Weights of a small transformer language model.
Size: 15 layers, width 384, MLP 1536 tanh GELU, vocabulary 29228, 38.1M parameters.
Training: a variant of Adam for these matrices, 325M tokens.
Each number is 500 + 50 x the weight over its row's rms, rounded and kept within 0 to 999. Layers, rows and columns count from 0. Numbers have three digits each. The size before them is the row's rms in percent of the matrix's.

# layer 8 attention key, 384x384, rms 0.0231, rows 365-383, columns 192-255
143:528494508495495513453527501523420534543515527552455517443452502566511548617510582483499603499486516466512509566487516387542517557439482470529486443465462509498529460574513540526536499617540425
090:459490490491644444503490644457457479516526490415487468456445498536523593453584506496504553536504503544545474509502486504554544477441450487486466466500501528476530481528489462502416480294492418
090:513547501453368516556499312499591495482478545527543491517541510508489440525480462510523451517518517431488461496519386566388495505516527470588542509530453455466484471447575384553527567590513583
110:480428530456574560459609575453443519528476481525514414475502498525521440547402512420520511560539497458568495544478491434483490441515439438479499501544570509506534411538504450534550542450534510
083:497483544479642538490538600457465467550472467375471491445516555528524559474471519482536527525519516553540453526558542481518508469541464467472501590536523515495478531544476568523428436299515486
093:490572454450612529537547547464495424535488452513473413456547483499500552475493514460507535482486446484420470517554503543546494455520505472454474498465477525548431499556424528483432501374447529
107:484562458424552589472540555447550520426498525542541423456441523491504495527460513531505468425463496502478529526535473513570445430485544477489480507498569499502507457457416559496311477379487542
088:494537497534442481600421442511500529488471522516486517541543521571499527478526470589531542493512451500493492509504470517429482487483504493566457553522459523510510475423557445553561502564507537
139:450658530529453541351565493484440476554497543499502568544493576465510361500398550482527504485553495495555474471361480462515453517527497532501562496510458444568485473495587604515500409809514512
120:547345508524521526525499641432499473442479466466490531526532503528513556470526475461491509548565496489468476500682564523424516511526513473516483567553562470509421496449483443495409536355483446
118:481533532483337553452485461531530517492432492450556569524560498482485463461381545472488508459532444501546459478600447523493519564509494451622532492503459439622458562460523411542526494555472568
141:460561492512434372531500390407475445485447527459494476563476534476482484481477544497504429477434483537617541512413482477556537451404514497487477482430470493420562490545527448434605547561445458
088:550552505521388486518398431493493460467537613557418513587501602488533543499515401493531496534515553444480632521490457511436505565511532524508533491488560465501510485441532481518541521675495451
133:500511532456496506561462520524491482487445363498428376530501436527454421466501459481486420491555366499525453549421428522471564446517512537555582553491488442539537518424491445524530451533397515
126:503459506486613509475571589518527490530491498470532414497548504502540549470512498458474514549617520450457505498609484549439553424478494376526474517561539494479551473468494388472418496350515521
133:530556475469473567452483448547430458500390456514440411524504511501499410566344488516497526490439416499461471517432526348490419483474498437512515509510510502579524441479470514522497479650522560
089:532463488457637541533537526512512514520474476474433489433446472522456537558514522475531468560426515534504480521501509485542468523469530549500547483466578478465486496661454612490452484421528471
110:515661448491457574518457473461521465501564539510539428490592495417478495497484447568437476535564477371439503503576506575482548477518550509525559610530493484485471495345506444482515466547488596
119:555499548390599492419526571434505472578557453490509471472593436363515668496502485467522464559563558444540513510577505553456499533506566543494548486514528525530461482489559430418481514342436435
# layer 8 attention query, 384x384, rms 0.0316, rows 366-383, columns 192-255
128:470541452468560510558492535540547426536579511523499598478568488427499527519453484295408512526495471488476531496484588515477485563509546544434513580512562531516490415558438529495511400499531494
111:509450500457465579451560505520490492425521507519499498579497449500514576502534448511523477498519427486546457438593469484510482482551521569532505387446539496438498499484499458461545526474523548
120:483526422477475596493524500484481497424506465518490501498400501439460639434521507493531495516512478554514516577532470509574517483466521412553552614435513489535494485471568498449530452516417437
121:454533487560476537491619523580535392553545531476548517470506518533493462432426503474376475474464556412492562484479494690437463464527502503420558496568551472499534462423442520470516527553506572
139:519519482505495526598430484526526495448528531474452469490595541479498470440481496471508576517427598448485505485500529575524502467514446527444552506561513441557453452493318483467465480529496522
124:483504503480477580485495474578483511499509522544470551535543499509486394546487517564502531481558505477428523488461415507576485550574473547586556468718522468507477449544451533517493572504545513
117:570478488474567455511532566550541506552507491533464553512466488590471543488531492488483547618459432472425445488525453441426468532529555406371459490447572547502551567568428508506504387463590487
118:511490507529440474493476499538510562503438484526533518545395523510445496597473493559533601501552532593530561527488476410455478431486526516522509499484423531538576541467531523494546445541530464
124:560504464476510446576512520544520440500584504528560512470521502478583460368519543485438478549528493457479489472529474552499502498473499541497464498637421575458501513516429487461486520480426497
115:676475461518520507528494511462516456498490503529532471543543480497508552558495505489511547535502548434450492444489469489441518489484557512440486427635455622468558528485484562481513522535484439
108:451500510472503511491499528402409482521455495519318531503479511526560527476483516528525545458478516577517493541425613429494492501497496518435485447329531429527508494461517497496498485528491506
113:579482504509462476541498517504452453530447469486440526555515461502563513481479468527531503494487539533542438482529562442502489389473489555512469374408434527478513572493541449487496507497561484
098:468524510539474576672516510439480441518559520513425474497511507442535550435532543466451538590598470492482395525507449568487438512496514514395518596518584478500502383440495438494414501494412497
113:521511478480521616525551547560502390563551499557533508490523497498503647394556494451399455592482474427464377437536505544522467560487589490480544601512440421458457463493517482505523477490474521
105:493522458568445494490478498491490606498466440510492497482396520492555461458475582446535618526537569508481478528493482610479505537551499461467556528542473512524583533427493497489525492541501480
110:424527469490406526534506463495491450454526474458419519521516510470454472477448537468513420423491519506546507549524474514529533471542437497566484567515557462514423522420469530499481527510556600
109:496490514468494502499550452552469433579489542584436444552564493525564442559520449528455557572495513440488440403509487546550445522486484471492491514560553488406478459435524418539489615507512657
124:551521502515467531574566440568494405475515498568447508532627472430522564408513468462407477513468517368516483506506498512526516472451511511635474552551450438485490503436492445488543504526410511
# layer 8 attention value, 384x384, rms 0.0211, rows 256-287, columns 192-255
113:429479471502505434481493493503520554496447468483440454517533533502428492431478474569387340506524431440520564498470544374462479510484503475478441542608462530467497557565470496530505540493514500
103:515502454500482470485524524502492644523551499384506487528506539472544489600465606458518445501526483490495563517492528600379486540541513481496530574460505532483511454570477550496448468537498479
103:406503487503519551496523441579523469457455495504527549494445505482515538496535561523458437470490498536538427498498573502584528573445488501543472503527473593493470509459665489499491533512463502
113:459524500536432553471461548437519512490431522494647521448526545515476472538502534524527501519607537482506496541496423366428491540484467526545544512484497600446548496518486519520488639501457431
096:538485498554548514447510488530473438505504473507468454567484569502488538464469498538546538432415528416496531505550502408509469466475532473573460470472436465474458452554569433494495533525423499
114:476511482439536486497514439458490562464542506543471477443508507500504543618543448529631485548491503508558491487459511537447506499516610504445494500473544550534592493563509498447507434488531429
100:490503494469503522480537483522482428472448518476484627519469474521507486466526486489486464466574467504516426568496514517433438509465462596504487655486459474506440486510505504493449469524486466
102:491472461488524399528461445561499542530427528490477493456549473486506508497512460504582458511395496585483587505501474473455508566508442425410498570448521479418513505582539565549501630480430516
106:677511480488446544515623551495513549440525446474585463514544539514491522515536539347323467499481348501474365508509545486469498475554487546511519466641373586567470485515530537497530418538498425
103:483502487542562421524446438503570475548457482519410457471438493478482573509534508440428599544498593523553477527563527406509488534470524474553484517532538572495520470462449456484467508486515594
108:452519501563530483476520499459454493495511464497360525523530530473486557565495544440510464497474468466522518493460467391484428519463535550649470547618503404559535495496495569519540575527472534
104:381513513476455465449462514552488466540415541546498482513510522528513484614487549448414600489547560524519460498498523381552504512537511473516507508575514568465515545560517418535489566471390536
104:437526520483445430523489486543508451554458508462409426563495492571465557442494532547520424479570492556480449486495572489433518544548464348540486500413466669527517469454441482520511445503502469
109:448481484630466467438506543535524473472489521541482402514485495495469511526453465554585397499408663431527580457518441570519520533535431562497493481469521407480536514517414506498547599500463519
097:487509447569479392525522448534581492493418508447465428568494424502431510552486524495374502440444528472474389536428465559502485562490391449487524464533474424498448495474531473512525586544466491
108:548496462628491562506549562475510593548499497404510543545415495501425471600494485397455491452512445349460519478524402486485455438468523558520469471548572509477584472496539547485498558482471496
107:421530602511537415508448456516472494529497451434380576489427541495560524497490514547474609464535451587508410559511572597491498466519493468491526517524502489463398476417488479431512459497504570
102:580476504503448546501449516570551514537536515396553520534528537414479555467473502554640447479502440487444659456509494481495505506457478430538511433445441458429505526555521544557485512507531543
122:543500555620539525477574490472449568486539508479516552527496555473561538613528543355496573488574567589495462513482452420553511500469509470578528488554461575523487525460569518501540497513503574
117:525510462508496523497558529469499432411448483614488518460570498456444473483484510445548477575540546467469576486521485317504487470501550442509416560462509555498499530553421523467564527542498506
109:461506449503517501533568496522509464571576573460428529552515472589595523517472553574523512503475543461491459546493511566484491540505474455476491645561424436499369472611448352531472503539500528
110:555508464535438510479524543498518523443510486445505392475499486436462509491499495520432389457445509503515524510484454565489512515536441533490567631428471462463490517471511513521481535465449483
098:529508521488477495424497607556478440409448467464511474484499561492400431455526456484411545444502477465531509505455510527564489528511536578473471470470457474538390486437379474463518422516571500
114:515513478482515515528534562451559627508505481539550499417489504608505468547486493494567478522411348480518422487467500481517513473542519544428529450524500475531520485480459497479474502486546415
112:440521494530548487503514524494502452411513553443472528471559494527486469465486486493576495516568523604510529489468554533533505557504547552494421539516472439464405513436339404477478519473503501
121:459497599507511533508537512524485564474630484499501477481539465619455480490482413464575521488495466448473505501513593535494525503534619520501460431533435514517493440577369475541517568481484413
102:341508470475521418513427511463486483704462496533377534548464466479553489522491478494424491587556512504594521538495491488526457514362550507605498525508573543530521548519547489452500556462422566
106:372534506531506516561492456487465507606482484420452513541488514519582494564487488489375540496418427566522512508507508553511499538490476412525495541470472448465505525441596538495537594477480607
108:504528502589493440499511507474494517430538484429454440486508517565494512528455463403538499558505484480493509539482518542498528449536515563550467427532451520470466493458494500550498578541518450
111:427489521495502533496489474585518463593513515576403532508547481494476515614504482470546463525511664452550571588513349378549510479424522518476491467463521476526495507528627519480494552487437539
105:520505490468418508441517540523501523426478489487465504466511506467456522559454452445580454486527487430563581515495395457490526435461476567550496503468499484480522489509441487516567452503501483
116:551493511519501481472489491486449445498506497465598569511491536452559484618496495509558544517517497516492505523492423502490514481504504471547554468495529476538409490458531537483491494513575482
# layer 8 attention output (transposed), 384x384, rms 0.0413, rows 256-286, columns 192-255
116:509549520399513467446641495414530506449626488504573455496458491444540465501455576555454551545532477583546522471512444549410606447457497522593543584551506465416469473513443413500451547521451490
103:495594519531522441583558508402556422464544511583521409498541526523404470438505508480486525490555510455387508526481381506512404488481438483596500506499523472551513601569516498609423516547566501
118:579514515438475499526536488518486383443468592397486415598427508501509474585476394477553423439439416440595460488549400442496383474522499492528514529369459451477503508458499493575513448470502440
128:501491462506575528445554415534462537521586515522508512447610518487538477483519597511497567482543475482499380460390517531444501435511482503514556399558538522477495466563430454445441493477617587
091:456567438520523508546512569530501466508523473524402388551476534541500524399515473417443483588511491488479482508520516501506494516525491513378473648365508561590533501586468469499568457627504558
124:505499472481465502540463513547556497533516540530565493473475507524519495526556467414474509515504646517389518586628486494495466521498447443526536471399531445492435555473493509495512473503452553
112:468498492501502534496575470463479495512559482538558500509550444509541463520500540577465559479471451498576479580458460446530526495511516516506558441543435457521452434506401509532494527462446470
112:519560608570527603504549534521557446492608509544427441535520476534453548492553601434480439454451501509451491535427430478502458577505490468510453503633407503482437532502495442495509468473453498
109:508452510465452439472481461451480561432411502417498420448485454540467527450496392574519471452482475484571514458557476515513446522423499484512523502354533476437657490482489468513557538464478563
106:523490451477501539527546500552497520513449524514520467488438461472390485541461467571498508606533466401533409571448469524516503363490447519473445572399516513590561504501598498542532493547376518
113:486503488553523426595473543431497440464477533501535530463399586492515485465510519522400485527487577418483544483467470489481563485490455509416458581410573473496488481538452458572473480501389576
095:451509494452544489561619530523469411477558486470436541503520473507483455493462480417448483446432401509510452471491438534488470446548476481435462516426498487571517443469562463516439549439537505
111:433509526465565555485572590517549470569523522479478455513427536532504440523559451540442551490580440453511411497522374465565425526492503643512434502463537537510571465469551510506425493398556531
129:534512531563531504481493516538566498529581542484447532508465611516561478509505569471456522508559543483477529434497614461540492474592460539492524505575521535508569497517428469478423502501506437
083:461468555508564609510469454451500474462520519521431449423545475506476527485599440451426464438449485488516460494515573533395548497503582578437499489551509532458590517492572446519508493436451442
131:486484515530481501503421504490407496528528509536554492553486508524426541450496570512501511533446573516507460471542655509443544553588548430411531517543526474535448551516457546508549479550532478
119:524560411514403548545509444503489518439410502475566524552497492514483441509479393454515470531408500467448494476526457466485478537477510554489448497504525456472433533454586580512515451563421476
109:481629516516522458434577547450543506507488533482492496599466587472456503487438542515492525512558494534395501589555420521460511510492499567493396583556514622491504517496528482454488458490558506
125:500464470550481469550502414495409416406432535394481489481500543453501437483459417545458504470417467381474450491479532512445456436477577513344456407442643523488593507450522511548486446467506560
137:523461564504524462429492614548506523548470533450571594411409524560423503453535570561480434582588551594494615440439552551558398448521532524503514515406522423458440547565523489452418513462404517
127:458456584487518482534489580467518522356444519526469531552502537494516516544498351472509438459505535527439475560509456435421439576485460581398475406447493480511583545552512557530508536536466392
117:586552498585532561477485455459565506501483574478441383478535589577444529516429488564418460481520486549499480493511499498529477491537513501560563448501486572540582519503453483479459492506464553
105:465444535457486463526444532457547584458516491489542570436490490532505435490498481541505558496499512520578568366544471555517525479488477436576560533507535531393464520543434479467447615453439538
117:515394562504508514530525384492480535398524490540490490469559468457544585527525506445533481444460625528607453462494483462443531546426492560514581454508496544432513570490363496462539549501484504
130:485423469567520612580506546532506508467470533504520484454419513515479529465532497503456489436490540531550473493425447498505455436509452411509576434476474502470447542509457493495467496544408517
139:469456531514533457502454583503500512471508445543556516467484481529492497485512522481524520514471601545506563471531457402501459508492423513497532516393615394521530551565449491499420549618520579
109:503496450490491568449536467539461457459563519495617441504514444437504405649403564570504579506444498426477442455466514514399574491542415426548447443514479421534418335436596492628523493523511431
114:512548469512509572490483378504455524389486525475444396557541501491431470526428455502481485520427512386477430451490511488374550502521445545412480569466516481570484431518579471575449490536445486
122:498429453491489512455490461453453515456516482491560432511466501449551429479450487550469506496452538426517503455496543485476473430494422491576514576446566436528621444516425460554465540500517504
109:488417569429499519434522490575451474498494526477515520512434499518572451532483546493457529617506499443530525469516637506534448512558457533458514511494474410512457455512472480530483508349551500
104:483302457555521541390454578568565487548559484502585554498463516470508422503469659533458516537540573484516506469481555506500520555525453425616508457544457520470474489502434460492435492449565500